python train.py --norm="layernorm" --qk_norm=false --init_std_up=0.042 --optimizer="soap_variant" --schedule="wsd" --decay_shape="square" --doc_mask=true
Each number is 200 + 40 x the weight over its row's rms, rounded and kept within 0 to 999. Layers, rows and columns count from 0. The size before them is the row's rms in percent of the matrix's.

# up: layer 2 MLP up, 512x128, rms 0.539, rows 100-126, columns 0-127
# down: layer 2 MLP down (transposed), 512x128, rms 0.505, rows 100-126, columns 0-127
up100,098,170,192,215,236,236,171,228,143,187,215,178,249,219,94,218,194,175,220,209,197,288,205,176,234,208,171,201,237,224,189,171,218,169,215,155,164,210,280,178,213,267,192,171,147,142,223,169,188,235,207,209,220,217,249,202,231,147,192,185,246,318,185,244,202,174,194,191,249,169,144,243,176,206,140,261,185,320,194,193,246,268,232,200,222,177,232,257,202,220,193,129,214,205,233,208,234,179,237,201,222,183,249,111,232,301,204,226,196,137,189,153,255,220,220,191,159,125,181,168,249,185,189,210,285,167,203,199,283
down100,097,260,262,209,177,172,292,264,170,204,147,194,189,135,184,207,201,182,216,173,280,175,161,215,197,166,212,262,100,217,211,307,212,183,167,172,165,182,200,243,208,221,175,218,166,264,196,199,212,123,193,200,302,169,128,229,195,203,155,168,213,141,236,225,126,196,186,232,227,218,198,156,236,154,184,165,262,202,241,221,183,181,151,181,186,188,174,191,194,156,181,173,141,222,221,210,174,270,150,207,219,216,160,194,241,180,188,191,151,207,200,218,135,205,137,141,233,226,310,165,144,231,221,159,162,224,221,225,105
up101,099,178,135,155,203,240,184,225,280,211,187,153,176,181,236,155,303,145,231,104,144,222,250,189,184,217,175,193,245,218,270,161,142,171,188,241,194,201,174,206,226,208,191,230,230,241,180,218,226,211,183,205,238,192,198,208,169,145,241,128,229,168,200,171,189,152,243,250,221,280,214,169,213,307,213,186,253,211,145,191,236,141,210,181,144,282,168,167,291,180,162,218,231,206,129,173,192,233,251,130,172,191,164,167,304,176,168,220,209,230,182,228,194,229,268,146,275,222,218,161,184,219,174,172,214,175,190,177,178
down101,091,199,191,196,151,150,196,238,226,219,172,145,199,197,147,162,208,209,186,221,176,201,263,209,197,303,208,282,216,190,190,253,278,195,180,205,119,149,184,179,185,274,152,248,232,214,184,196,147,194,170,196,204,100,166,212,232,157,286,240,240,252,167,103,140,183,211,204,187,255,169,205,182,215,128,164,227,239,184,188,260,235,236,200,128,248,188,232,137,237,207,258,205,226,199,186,148,181,201,251,211,200,207,252,183,177,182,203,107,168,147,191,142,227,90,138,232,211,183,222,256,166,192,184,184,197,235,172,215
up102,104,242,226,195,208,206,186,153,257,283,148,184,173,174,217,216,198,126,182,141,216,158,170,180,183,231,115,241,255,268,237,218,284,167,224,173,230,193,200,183,229,194,194,168,170,217,159,301,186,158,152,185,169,208,213,214,209,183,214,243,233,189,165,257,171,292,172,123,208,165,208,196,258,180,259,215,196,251,183,208,243,160,158,170,279,159,145,228,289,167,190,165,187,181,183,226,214,212,179,177,122,202,267,218,187,209,243,230,122,232,250,184,100,181,234,192,222,187,146,152,190,140,161,147,182,137,205,207,172
down102,110,226,198,146,251,240,190,181,168,265,225,173,202,210,165,193,218,178,213,211,208,177,155,100,156,190,220,158,203,142,213,271,228,124,179,141,219,171,166,167,186,201,214,182,269,279,246,236,237,203,208,200,184,250,191,209,299,232,274,196,215,195,191,184,239,254,186,191,107,193,182,255,221,201,212,248,195,179,248,174,200,224,137,144,146,164,178,212,193,138,147,123,226,120,191,218,241,241,126,249,220,262,233,201,195,190,207,137,191,225,230,146,188,196,164,259,202,266,148,207,180,195,170,176,115,151,242,274,186
up103,097,243,231,198,181,183,197,239,189,208,219,220,255,183,258,168,184,203,193,204,238,198,212,244,127,214,233,218,174,162,226,192,188,147,236,219,217,174,165,213,280,191,227,179,179,219,253,184,192,182,217,187,158,149,143,215,149,239,243,152,231,273,193,264,98,188,194,204,153,215,166,233,233,184,193,256,230,200,211,146,240,223,217,237,182,196,223,74,217,243,152,212,195,199,168,196,82,257,190,171,205,193,248,256,182,184,203,211,189,217,157,235,256,217,119,95,256,190,137,227,321,181,234,211,175,281,225,177,202
down103,096,209,119,179,236,159,190,216,186,215,255,212,223,157,172,224,169,210,186,148,193,225,161,194,143,226,200,236,106,122,263,200,180,261,172,138,187,177,200,269,176,190,272,210,177,310,247,190,240,176,197,165,180,205,202,226,206,195,147,224,226,198,230,207,188,217,230,238,304,249,203,215,143,177,234,199,205,153,214,209,167,154,123,206,233,275,191,193,186,265,195,201,144,161,211,211,249,209,236,171,219,201,127,198,231,153,145,160,224,195,212,83,173,245,116,181,210,239,218,222,167,175,197,169,243,191,230,167,92
up104,103,200,190,182,202,201,192,231,219,158,215,253,175,155,168,209,173,197,184,213,209,179,219,241,169,223,175,171,170,143,276,166,160,234,154,148,270,169,250,153,169,260,250,218,286,168,195,269,226,235,215,191,183,177,188,247,173,238,253,139,196,299,128,125,198,130,211,145,144,247,267,160,179,200,252,232,234,199,277,226,156,266,107,201,192,200,183,155,194,227,267,226,191,223,219,136,236,154,164,242,185,198,247,160,180,206,252,203,210,198,259,270,222,167,215,162,169,145,235,173,205,266,232,132,192,234,216,210,223
down104,092,220,168,210,276,189,195,167,258,198,221,193,226,255,200,187,205,206,260,119,153,204,181,188,154,187,224,202,136,191,171,247,251,103,193,160,300,146,220,198,206,177,263,182,127,231,251,187,277,235,178,222,171,174,236,184,231,200,219,155,184,179,239,164,215,162,181,172,217,201,151,214,290,233,198,203,199,170,183,295,207,169,233,239,167,169,139,213,197,287,186,248,175,233,214,289,203,169,214,179,252,211,120,147,206,207,127,212,238,224,158,115,188,171,216,107,177,198,182,276,193,196,154,160,160,195,190,190,199
up105,100,180,253,219,170,132,196,144,247,188,205,157,185,161,191,179,175,162,129,282,229,189,169,174,226,258,160,203,249,235,172,191,202,222,198,232,156,199,169,224,141,248,291,169,239,133,182,229,127,295,190,200,209,165,159,148,150,112,232,232,288,164,233,250,225,236,131,196,162,262,223,244,222,107,220,192,230,207,210,216,278,204,162,177,203,212,193,212,179,162,217,261,192,214,226,236,173,252,154,172,216,188,234,153,266,201,240,198,259,209,117,219,185,171,192,264,183,188,124,218,172,225,210,197,236,200,204,254,169
down105,111,196,136,174,196,234,196,181,234,191,206,139,227,172,155,204,250,190,180,222,151,264,221,172,223,240,213,209,186,244,183,304,223,206,131,183,155,172,154,255,189,217,236,206,269,179,183,173,185,220,183,189,239,147,126,200,244,224,222,311,255,230,209,171,193,152,184,263,198,213,248,244,172,94,222,182,196,236,238,122,180,172,159,246,216,123,189,102,245,153,192,185,177,258,140,197,178,247,218,163,189,208,209,210,221,200,295,162,192,286,245,194,247,234,155,198,148,166,169,215,195,196,208,233,209,176,186,283,176
up106,101,234,214,160,89,162,209,133,202,230,190,210,182,195,232,184,154,214,162,229,196,184,125,167,219,244,171,243,218,210,155,178,169,166,239,223,162,236,171,164,257,108,214,128,198,189,233,213,212,120,165,191,205,240,213,177,206,162,138,270,251,213,241,159,253,268,237,279,205,241,240,222,183,152,201,237,189,169,270,149,230,288,110,234,203,171,166,193,199,257,167,152,206,196,189,234,224,172,216,236,139,158,196,209,106,176,125,231,242,208,261,138,260,211,172,203,186,211,221,186,174,200,144,218,194,206,207,157,247
down106,104,161,233,180,172,254,124,219,170,193,261,204,128,276,197,244,241,288,195,200,196,233,239,241,197,194,220,248,131,209,147,240,197,176,193,126,226,232,179,255,203,171,187,243,108,255,212,219,161,242,196,253,147,199,171,200,223,201,226,215,169,208,229,227,246,333,214,260,217,177,217,202,183,143,194,238,195,128,159,212,193,210,184,268,212,290,254,227,193,249,204,232,160,195,210,181,174,171,151,220,129,215,151,160,178,246,223,175,190,235,226,229,213,215,192,139,105,164,224,236,223,169,189,193,182,240,258,278,202
up107,108,218,170,254,195,196,271,242,174,168,245,262,150,335,205,173,198,205,198,151,304,136,167,158,214,256,195,262,164,174,205,181,161,212,262,291,193,242,191,134,240,188,186,177,145,186,258,196,237,199,168,219,146,240,195,151,258,165,205,172,136,202,216,182,224,186,241,213,174,159,176,227,226,174,233,195,174,192,161,193,151,205,126,209,280,202,186,197,223,191,209,240,167,206,221,280,203,229,212,192,274,184,147,160,156,205,215,156,190,216,169,217,216,212,209,226,206,296,213,208,268,166,215,191,287,284,227,234,185
down107,102,200,225,268,236,197,184,127,191,177,116,170,283,227,212,217,260,194,196,217,219,262,271,203,229,195,192,194,241,258,151,303,184,236,129,189,175,131,207,217,211,167,208,234,235,236,221,154,177,176,130,173,172,216,239,204,217,184,210,219,222,174,223,171,215,132,227,246,200,194,249,83,290,282,218,171,216,154,262,165,180,182,194,142,196,166,178,241,177,204,140,222,256,230,142,206,204,202,170,160,234,162,229,190,192,142,171,245,172,169,178,131,249,166,180,144,184,207,120,251,239,198,248,205,237,155,198,202,167
up108,115,281,241,241,287,193,165,66,222,204,164,228,180,211,168,206,170,135,138,222,213,174,159,303,196,303,239,189,163,171,194,80,230,175,240,200,188,210,217,195,201,178,207,175,136,233,224,193,186,171,162,212,194,191,244,221,223,158,171,219,216,191,190,165,280,198,188,199,156,230,199,161,242,167,207,231,150,199,151,197,189,126,194,230,174,209,185,249,177,213,237,161,158,205,137,220,212,209,187,147,268,190,131,254,177,141,158,265,151,178,201,207,183,275,125,221,193,190,177,213,197,158,185,252,205,208,270,202,162
down108,081,131,167,204,199,235,162,250,260,254,295,225,260,221,185,253,267,244,190,213,174,259,197,171,185,192,193,246,166,247,180,233,245,324,127,147,167,222,223,269,161,233,166,268,321,242,192,233,204,263,234,166,242,178,172,223,209,177,209,212,184,201,292,187,158,208,232,214,285,165,191,232,236,221,245,203,193,172,287,206,247,186,189,176,251,233,220,163,194,206,194,209,228,232,222,203,218,209,260,222,170,201,238,181,145,216,187,165,228,247,209,229,247,158,222,227,225,171,164,237,272,209,214,194,236,168,244,254,186
up109,098,161,228,225,251,90,169,180,198,144,270,174,194,217,227,220,203,202,193,170,227,214,193,156,219,188,160,115,135,246,211,140,210,157,201,173,168,303,251,225,152,175,143,254,201,160,156,226,163,283,198,127,153,205,220,203,209,177,202,210,213,212,184,238,236,252,221,196,114,155,276,217,185,272,179,214,199,132,191,218,255,101,214,168,160,165,141,216,237,235,210,166,191,193,198,232,179,174,249,204,116,226,202,186,183,235,218,185,135,245,172,200,218,209,232,198,212,186,261,235,179,225,251,280,213,197,287,207,163
down109,090,215,113,222,205,205,116,245,244,278,207,175,247,208,162,208,237,243,197,247,107,203,171,195,234,269,171,219,217,207,218,222,230,200,237,133,188,255,247,207,79,219,202,271,220,218,136,222,187,206,181,212,215,223,144,183,207,192,203,245,219,163,222,150,202,169,245,142,187,169,101,263,254,241,215,232,246,206,217,227,284,241,116,178,187,139,244,143,192,170,181,137,219,163,163,145,231,166,238,188,249,254,130,246,184,165,212,200,225,203,156,194,166,177,183,215,162,208,192,157,194,173,184,121,237,180,196,210,189
up110,102,240,223,154,219,206,287,143,133,199,176,154,238,151,185,183,196,151,147,200,234,223,209,198,213,259,206,161,223,191,173,248,129,184,192,125,162,146,217,96,189,257,193,172,223,191,149,139,204,181,139,191,193,233,183,211,182,174,214,193,230,151,147,202,256,304,223,211,209,227,169,164,217,159,198,178,182,276,206,192,298,151,217,208,237,261,200,286,230,196,157,175,150,183,233,204,227,209,180,212,240,336,217,174,253,160,202,208,195,215,232,165,213,111,178,185,210,277,202,185,202,213,191,254,206,228,134,215,193
down110,105,148,199,281,208,255,218,206,253,279,204,234,145,150,189,191,231,260,171,273,152,240,261,173,199,227,176,230,221,241,187,193,184,205,211,129,148,264,178,242,191,193,200,249,216,165,164,140,159,177,189,251,175,228,113,169,164,245,236,268,179,230,220,105,244,239,246,154,178,181,159,123,194,168,190,182,231,125,182,231,151,176,203,184,191,221,129,199,176,273,172,186,249,251,211,102,203,151,138,182,185,194,224,184,279,187,199,216,266,173,164,181,180,179,216,136,221,225,186,248,184,236,197,246,145,186,181,186,171
up111,106,283,157,154,168,186,226,188,208,222,188,266,159,210,187,173,214,200,157,198,177,170,216,222,179,270,219,211,124,176,215,98,159,195,211,229,201,199,224,173,167,102,123,159,169,154,171,211,157,249,153,129,158,182,188,157,200,146,243,213,195,237,220,207,231,288,193,165,148,153,268,180,179,196,262,212,179,170,119,227,266,231,230,212,223,178,240,246,149,207,182,193,236,241,152,192,211,215,148,256,193,286,233,202,157,188,265,195,269,254,179,170,155,192,161,134,199,243,163,224,171,220,221,213,180,219,123,231,268
down111,098,199,269,145,227,204,202,222,221,173,182,166,189,199,204,257,121,222,232,220,189,203,187,230,156,205,146,287,243,229,221,168,174,158,147,132,133,179,173,237,129,232,180,189,218,155,218,155,270,181,267,289,253,242,158,226,143,215,149,246,186,226,277,175,161,140,244,168,223,210,196,215,192,166,297,181,197,244,215,230,207,168,189,259,210,235,220,218,200,179,210,238,131,188,214,201,196,222,247,229,214,227,223,150,201,99,83,232,169,182,253,220,137,190,254,170,228,192,191,209,254,137,242,146,223,210,207,176,187
up112,095,170,223,161,224,159,255,157,188,198,182,227,225,148,163,243,233,321,208,222,171,185,150,239,218,140,184,206,218,207,183,220,167,269,213,204,249,246,171,240,181,129,187,202,190,257,188,222,212,191,180,126,218,272,208,139,218,244,183,189,190,195,256,201,262,222,200,226,211,168,217,218,186,148,208,146,187,99,201,125,213,264,227,120,235,251,172,266,255,166,84,189,160,120,155,152,211,221,196,207,218,154,169,167,232,287,205,191,216,181,189,257,241,190,162,229,259,171,198,150,217,198,201,149,222,240,208,231,253
down112,099,244,252,185,166,212,196,184,235,245,217,233,256,216,177,126,264,108,149,184,177,198,197,119,234,166,168,178,154,148,162,175,216,266,184,200,217,180,256,214,204,202,225,242,247,142,202,218,242,160,162,186,208,210,87,232,251,288,203,208,227,204,101,135,175,231,207,178,270,138,200,193,248,216,179,210,130,248,213,178,159,200,162,224,243,244,210,170,167,260,139,215,196,258,196,162,185,259,209,189,285,145,132,188,227,181,178,211,181,189,183,170,238,217,262,246,221,143,140,189,216,210,185,169,266,215,207,244,226
up113,093,180,196,176,148,199,149,138,225,245,201,255,61,294,187,166,207,179,220,165,259,232,155,230,245,257,211,96,219,162,271,191,140,207,208,192,225,203,214,222,134,128,153,226,251,122,205,249,212,227,138,173,202,197,259,177,170,271,179,197,167,184,160,127,208,185,173,245,256,153,240,186,246,201,161,186,180,228,212,186,179,126,175,188,186,180,226,175,167,153,198,185,200,251,140,201,167,197,135,202,157,199,195,278,217,206,204,196,265,174,187,192,243,222,212,201,210,231,208,188,219,247,195,294,183,178,140,248,193
down113,093,217,176,225,216,231,151,201,193,153,272,206,173,255,192,203,179,239,236,296,206,194,172,207,197,164,158,212,238,126,209,212,281,186,133,211,169,270,223,171,178,254,193,220,138,175,198,215,205,189,237,219,175,231,168,172,212,253,86,235,225,191,274,249,189,245,203,250,145,238,193,123,246,257,237,291,191,132,233,152,266,183,187,145,170,206,230,252,227,151,228,204,251,167,185,234,230,201,265,160,202,240,291,200,198,190,178,152,225,218,184,178,203,201,214,174,201,199,116,163,173,180,228,124,241,276,210,222,180
up114,109,233,193,191,127,210,168,207,219,264,230,202,195,223,268,230,194,149,156,214,235,187,234,113,105,196,254,229,248,195,206,242,179,216,211,193,220,213,241,229,258,168,156,226,246,161,250,177,188,230,210,137,228,214,158,230,221,190,212,170,236,188,223,164,116,184,132,241,195,255,264,115,226,240,186,132,212,200,170,163,147,208,190,142,277,176,240,162,174,283,267,265,251,192,190,205,188,227,216,200,137,238,172,209,134,220,200,235,175,240,207,237,243,156,244,250,217,212,242,172,179,251,262,225,268,261,136,204,158
down114,101,174,178,219,264,231,230,183,168,261,229,203,254,198,188,184,191,160,168,282,197,146,182,217,163,204,207,217,222,213,193,216,203,210,197,213,190,219,185,242,192,257,201,105,182,204,164,329,233,204,197,205,240,154,220,182,213,228,199,241,181,189,125,229,182,205,171,243,262,165,274,211,172,187,74,295,158,234,199,212,211,145,243,231,199,153,146,245,246,237,287,198,155,213,167,236,216,230,240,261,227,205,210,196,159,152,93,230,232,159,258,165,110,183,230,238,218,179,233,189,224,140,166,210,212,205,204,148,227
up115,094,288,220,146,217,159,109,144,217,183,253,180,231,140,139,208,207,277,237,205,208,178,256,209,127,173,195,201,223,112,258,204,168,197,207,187,161,173,200,206,205,166,254,205,184,166,227,223,199,216,174,175,203,184,167,163,190,215,283,195,126,234,179,229,235,128,175,204,322,174,254,254,209,252,211,259,189,202,215,287,206,172,189,167,245,194,188,228,216,228,202,208,224,222,181,181,192,127,153,231,110,186,171,145,195,161,226,142,167,162,207,164,210,159,240,216,184,124,220,234,212,262,241,172,249,229,123,157,207
down115,105,192,154,251,184,189,211,190,200,259,148,241,199,146,224,176,88,194,150,220,203,237,262,224,215,137,219,198,203,202,207,219,269,218,156,124,225,263,264,174,207,242,221,243,198,212,195,232,180,174,164,245,190,265,232,269,193,239,175,176,182,191,227,215,233,195,270,70,216,175,167,178,259,243,153,70,202,197,199,241,245,156,95,233,227,170,130,214,216,225,193,200,262,203,230,201,209,98,256,185,172,228,169,225,224,200,117,167,162,209,192,183,209,206,159,205,186,180,207,166,229,190,191,202,158,181,203,198,165
up116,096,182,217,138,186,189,122,154,290,181,175,186,215,178,179,220,237,142,216,149,252,130,188,225,202,263,247,178,175,205,191,186,124,217,199,198,212,261,243,171,166,139,186,254,208,228,151,205,115,181,243,172,162,196,153,152,208,152,130,178,191,130,233,200,213,254,80,178,194,224,230,256,216,154,207,151,272,208,258,177,183,178,265,157,202,179,179,251,198,181,207,219,186,208,172,204,197,228,210,207,162,237,184,287,212,207,264,253,197,227,214,234,181,259,230,208,175,298,253,202,160,134,184,214,201,208,198,295,175
down116,101,213,122,152,229,173,147,272,213,254,242,201,220,202,173,196,246,217,172,259,214,192,212,293,142,198,158,185,182,230,226,240,238,229,181,204,143,156,243,226,208,189,156,244,262,235,130,234,141,111,225,189,197,199,223,145,306,158,235,189,188,209,266,156,196,203,215,138,156,245,239,235,159,123,201,210,189,168,142,157,202,212,237,290,237,230,237,251,136,296,228,229,214,211,247,138,197,212,243,207,193,175,205,221,214,189,187,253,200,220,205,175,201,184,219,217,166,80,195,216,220,175,216,200,223,211,268,185,226
up117,096,198,195,160,183,202,196,182,182,198,174,192,157,250,199,177,189,257,188,151,183,244,193,165,227,267,206,271,225,217,243,143,206,278,173,170,212,202,121,158,125,225,212,212,108,144,201,138,243,240,316,88,175,222,190,214,103,273,261,268,159,203,183,175,190,217,189,190,220,160,218,230,172,211,184,149,229,167,209,235,204,248,225,276,164,206,126,205,176,254,178,127,204,205,219,128,182,168,216,213,176,216,272,222,156,247,178,203,181,174,194,167,243,185,239,186,221,160,192,177,159,187,260,211,210,268,155,211,241
down117,101,178,171,197,172,194,167,222,268,189,229,202,189,201,208,223,285,216,224,244,139,234,271,137,154,215,158,165,173,183,251,172,195,159,167,223,131,242,241,200,275,266,163,245,217,188,188,198,219,171,189,238,245,210,243,207,205,176,241,216,217,210,192,207,189,277,257,230,192,283,145,201,142,170,181,178,172,169,226,179,255,235,201,214,256,239,172,197,200,244,263,133,128,199,228,158,190,167,236,161,291,151,199,170,111,197,200,224,232,170,159,226,306,116,185,214,167,214,218,208,233,224,224,228,290,158,210,119,163
up118,091,216,217,163,179,234,156,234,164,183,194,251,155,147,223,224,174,164,220,256,157,218,237,272,235,243,203,285,147,196,171,192,260,198,175,209,175,183,157,159,255,236,219,268,159,215,262,220,213,213,160,227,180,99,164,191,272,157,171,205,227,170,236,262,198,198,178,119,259,207,159,238,160,230,146,250,158,225,197,210,84,251,208,261,175,199,140,262,220,183,193,149,168,157,243,173,223,238,118,181,176,221,172,268,152,234,210,245,194,207,203,295,194,174,134,241,188,188,167,187,209,193,179,163,148,192,238,179,172
down118,098,135,225,254,212,286,251,266,178,197,209,168,207,241,119,163,239,205,191,202,126,223,206,210,207,250,219,175,146,264,220,272,180,171,185,170,143,206,266,275,187,219,179,219,235,145,251,221,143,132,119,178,223,180,233,233,162,238,217,180,204,170,195,123,191,149,187,159,202,163,168,203,229,141,203,192,110,192,185,128,162,211,179,195,267,187,174,166,145,135,159,213,158,214,230,261,162,246,184,195,319,258,176,243,179,172,187,157,212,221,232,165,196,168,177,188,158,187,173,196,127,161,181,151,211,241,200,197,213
up119,089,205,179,199,160,201,248,254,213,270,294,137,96,154,235,171,215,169,178,148,230,229,218,159,240,194,241,168,206,156,153,152,161,108,216,184,196,139,176,155,170,236,187,277,190,282,239,164,160,226,203,217,120,184,238,213,154,186,179,212,222,90,182,219,249,217,228,175,202,176,200,199,190,208,218,219,242,259,220,205,262,242,238,251,186,218,166,286,156,171,132,254,251,231,208,159,211,224,286,175,207,187,209,196,188,171,209,185,181,215,218,186,196,204,179,259,250,178,147,195,115,191,209,279,233,188,248,190,202
down119,088,186,149,145,131,252,195,240,225,182,216,152,179,167,161,176,261,210,220,125,188,145,262,262,217,240,143,240,148,231,165,235,239,139,235,200,156,151,256,192,200,192,164,220,260,220,222,153,191,143,90,227,173,228,226,249,217,210,190,238,207,145,176,206,172,244,207,191,140,167,187,222,223,155,167,208,151,223,158,166,177,196,167,197,215,194,181,198,197,227,271,152,111,188,264,180,215,146,256,217,211,199,208,281,240,171,233,172,227,217,212,219,197,244,227,165,189,211,109,265,206,179,186,254,178,289,124,127,227
up120,104,244,221,156,155,194,199,214,239,199,184,124,188,195,195,180,192,138,213,180,242,262,200,121,221,251,193,243,239,273,203,225,203,214,166,237,237,270,151,229,219,229,172,187,158,167,195,248,156,289,181,189,236,156,180,232,212,199,224,216,148,237,147,169,178,155,156,205,179,142,170,255,287,148,188,130,213,87,233,202,240,247,245,251,184,129,192,255,265,156,185,138,179,184,216,217,164,203,213,189,242,228,153,211,175,175,230,245,248,168,151,191,212,206,162,180,176,186,254,226,166,161,207,159,261,291,264,135,174
down120,103,131,261,189,200,171,114,187,161,168,177,153,250,182,186,230,190,247,147,234,170,279,207,195,191,268,215,221,145,204,186,173,264,130,180,191,214,197,242,209,195,232,219,188,236,151,174,198,194,139,184,193,184,175,215,129,209,184,208,158,266,195,242,249,205,194,205,257,190,178,191,245,201,177,231,217,264,217,217,153,181,221,274,204,255,272,176,170,192,238,227,169,154,255,175,287,245,184,228,208,235,131,157,181,209,224,207,259,237,175,321,214,270,149,119,188,106,170,149,231,209,162,261,231,242,227,160,212,206
up121,094,182,257,203,212,236,219,226,299,265,202,211,206,250,126,130,229,207,204,291,222,197,184,135,185,250,197,168,166,235,234,218,216,238,249,181,250,214,157,201,220,202,217,208,239,214,136,158,197,184,220,211,195,257,111,270,241,230,143,145,176,145,222,281,188,180,128,134,189,174,179,258,204,233,178,158,164,168,217,217,184,170,256,194,185,173,268,220,143,173,125,139,210,198,176,236,110,254,176,202,183,148,257,260,227,215,206,202,163,258,181,226,172,198,197,213,256,138,234,140,195,194,219,185,168,172,221,130,169
down121,088,152,159,179,225,189,197,134,165,185,234,245,204,196,218,280,262,204,170,181,151,154,241,267,190,167,146,211,160,179,190,227,149,182,222,266,146,216,121,269,146,186,222,180,215,203,230,212,239,231,198,175,306,235,209,246,167,219,146,235,153,222,194,116,193,203,222,189,199,171,146,139,164,224,217,161,179,273,198,176,221,183,220,191,206,234,199,273,152,158,214,202,250,158,263,163,260,256,199,216,183,145,184,188,239,218,183,146,209,196,139,232,238,114,171,131,175,237,179,230,318,169,212,233,128,216,226,187,206
up122,100,199,167,183,209,198,154,167,212,247,194,263,139,291,162,140,121,248,222,201,256,145,239,212,231,269,180,179,278,140,232,206,185,174,179,260,213,244,178,167,283,227,266,221,214,223,170,192,134,194,223,216,212,221,259,290,186,233,220,195,179,231,206,239,191,220,215,194,126,179,144,138,180,208,207,197,176,201,238,144,167,245,141,218,157,188,210,217,222,171,141,189,118,199,157,250,182,271,209,171,306,225,167,176,197,136,183,254,260,186,215,161,187,215,141,193,182,141,139,204,228,210,194,256,211,248,191,150,185
down122,098,153,182,178,226,204,217,259,220,132,198,141,214,230,174,251,231,189,207,219,188,233,196,186,150,187,252,242,179,224,257,183,186,235,185,211,153,222,191,231,110,276,250,241,241,219,193,177,254,221,132,192,300,201,131,210,188,180,275,193,168,213,267,179,228,181,211,229,269,139,173,184,160,145,180,297,181,206,262,126,229,183,199,224,155,168,271,93,236,241,169,212,227,218,286,269,247,207,202,228,214,172,183,215,209,218,220,178,207,253,153,184,218,217,191,207,169,222,252,191,253,193,256,135,197,236,188,163,130
up123,102,151,267,170,189,149,239,240,214,106,265,153,215,286,154,171,152,218,200,202,183,171,195,187,187,157,238,235,247,219,279,212,140,196,222,185,210,204,186,196,194,133,165,172,235,191,183,186,114,202,215,156,233,194,186,99,195,128,245,93,217,155,222,145,216,154,209,205,127,268,206,207,208,129,186,153,213,218,238,238,259,216,175,162,185,230,188,192,217,152,246,208,206,185,232,176,95,206,183,196,210,270,184,229,223,231,162,231,226,280,222,135,264,209,253,230,167,200,230,249,179,199,225,214,132,202,210,183,185
down123,106,215,170,200,227,227,207,183,261,171,239,217,252,263,177,253,143,267,221,229,178,236,215,194,170,222,265,272,109,211,225,178,223,250,227,203,124,215,227,179,187,146,183,206,148,241,160,144,176,181,172,222,248,185,257,232,156,215,206,180,224,235,258,228,187,233,173,183,136,167,169,221,217,201,236,196,153,242,251,225,158,214,183,255,191,215,253,153,226,154,176,224,215,208,240,277,314,191,182,194,166,218,175,196,204,198,169,273,214,151,185,229,210,203,274,126,279,180,184,159,133,142,227,107,206,144,116,186,204
up124,093,290,217,230,213,149,191,200,254,231,235,230,227,212,169,272,185,188,115,182,240,187,188,215,140,194,268,211,197,183,211,242,213,215,197,135,159,244,164,138,176,155,139,227,311,206,263,239,232,149,229,214,167,191,220,158,142,288,188,173,209,250,136,175,206,169,135,203,139,221,238,188,185,222,154,180,228,161,144,159,226,177,175,201,206,171,160,181,207,206,157,234,267,216,129,211,250,205,215,192,129,215,230,206,129,223,215,190,161,240,176,278,192,181,293,172,192,213,228,195,212,301,195,226,162,189,156,267,220
down124,096,109,225,240,191,262,221,236,207,177,131,158,224,126,249,141,251,156,245,223,182,161,244,217,215,184,123,262,188,162,195,143,226,161,259,235,131,218,226,253,244,180,193,160,179,107,157,185,185,149,201,182,232,154,171,162,219,166,210,230,177,244,213,222,282,281,171,155,213,212,244,221,255,192,221,215,183,211,204,168,195,193,201,172,175,247,205,232,248,142,221,179,238,264,257,185,277,182,163,158,273,173,172,184,147,223,173,171,247,161,266,141,222,158,147,170,182,154,219,185,185,211,242,169,279,196,228,163,169
up125,094,288,178,110,194,162,175,232,189,183,204,185,195,275,223,131,206,198,192,138,209,218,179,237,222,216,146,155,152,176,164,209,270,225,198,241,187,213,177,260,156,173,259,191,162,163,178,223,190,245,129,208,194,236,242,236,150,220,215,199,105,194,250,216,216,215,177,190,153,302,208,129,140,224,195,221,225,221,183,182,172,297,188,178,214,211,179,222,172,314,226,219,185,174,207,163,160,253,284,138,127,180,177,195,148,174,151,245,205,126,273,177,167,165,155,213,210,275,198,216,194,205,163,201,177,186,232,191,214
down125,095,144,199,165,153,280,199,216,255,273,201,169,217,242,175,242,170,216,207,130,166,210,233,204,223,241,160,222,205,175,150,168,184,176,136,258,235,205,156,207,214,181,197,144,201,193,185,190,126,307,227,187,203,198,152,115,189,155,173,168,187,192,201,191,210,177,203,209,160,163,190,172,170,152,206,213,121,138,231,213,146,212,205,135,153,171,214,101,201,182,179,156,154,208,295,172,222,173,215,238,138,209,200,180,114,232,151,278,193,188,150,197,204,253,197,217,219,157,213,119,315,213,204,177,181,185,265,210,162
up126,103,168,266,142,237,201,211,177,231,200,161,186,175,161,187,178,266,166,205,206,193,155,161,224,228,165,202,180,137,196,201,212,154,193,215,87,150,210,176,194,169,216,175,241,169,123,154,213,244,237,238,292,125,141,161,177,114,214,223,143,207,200,189,174,244,170,168,165,144,156,203,275,207,202,192,203,170,221,270,232,242,249,193,254,177,173,177,226,196,210,180,238,189,194,221,306,238,268,209,203,182,318,163,259,233,246,185,248,166,276,160,243,179,211,170,203,186,172,227,196,218,151,260,254,185,228,203,248,175
down126,102,130,228,267,206,179,227,147,256,273,219,207,148,219,262,206,172,195,166,221,155,170,170,195,191,237,251,165,165,209,218,155,155,247,172,217,198,190,190,242,204,100,241,145,149,81,182,196,171,194,175,189,207,216,159,205,198,155,134,150,181,165,177,222,205,172,171,196,133,156,173,192,225,194,229,212,288,197,227,233,208,263,120,198,280,242,172,124,217,232,228,276,190,224,225,172,172,234,300,182,151,203,237,240,173,157,174,167,198,215,172,155,208,205,176,171,166,197,242,243,231,184,290,217,172,182,165,264,251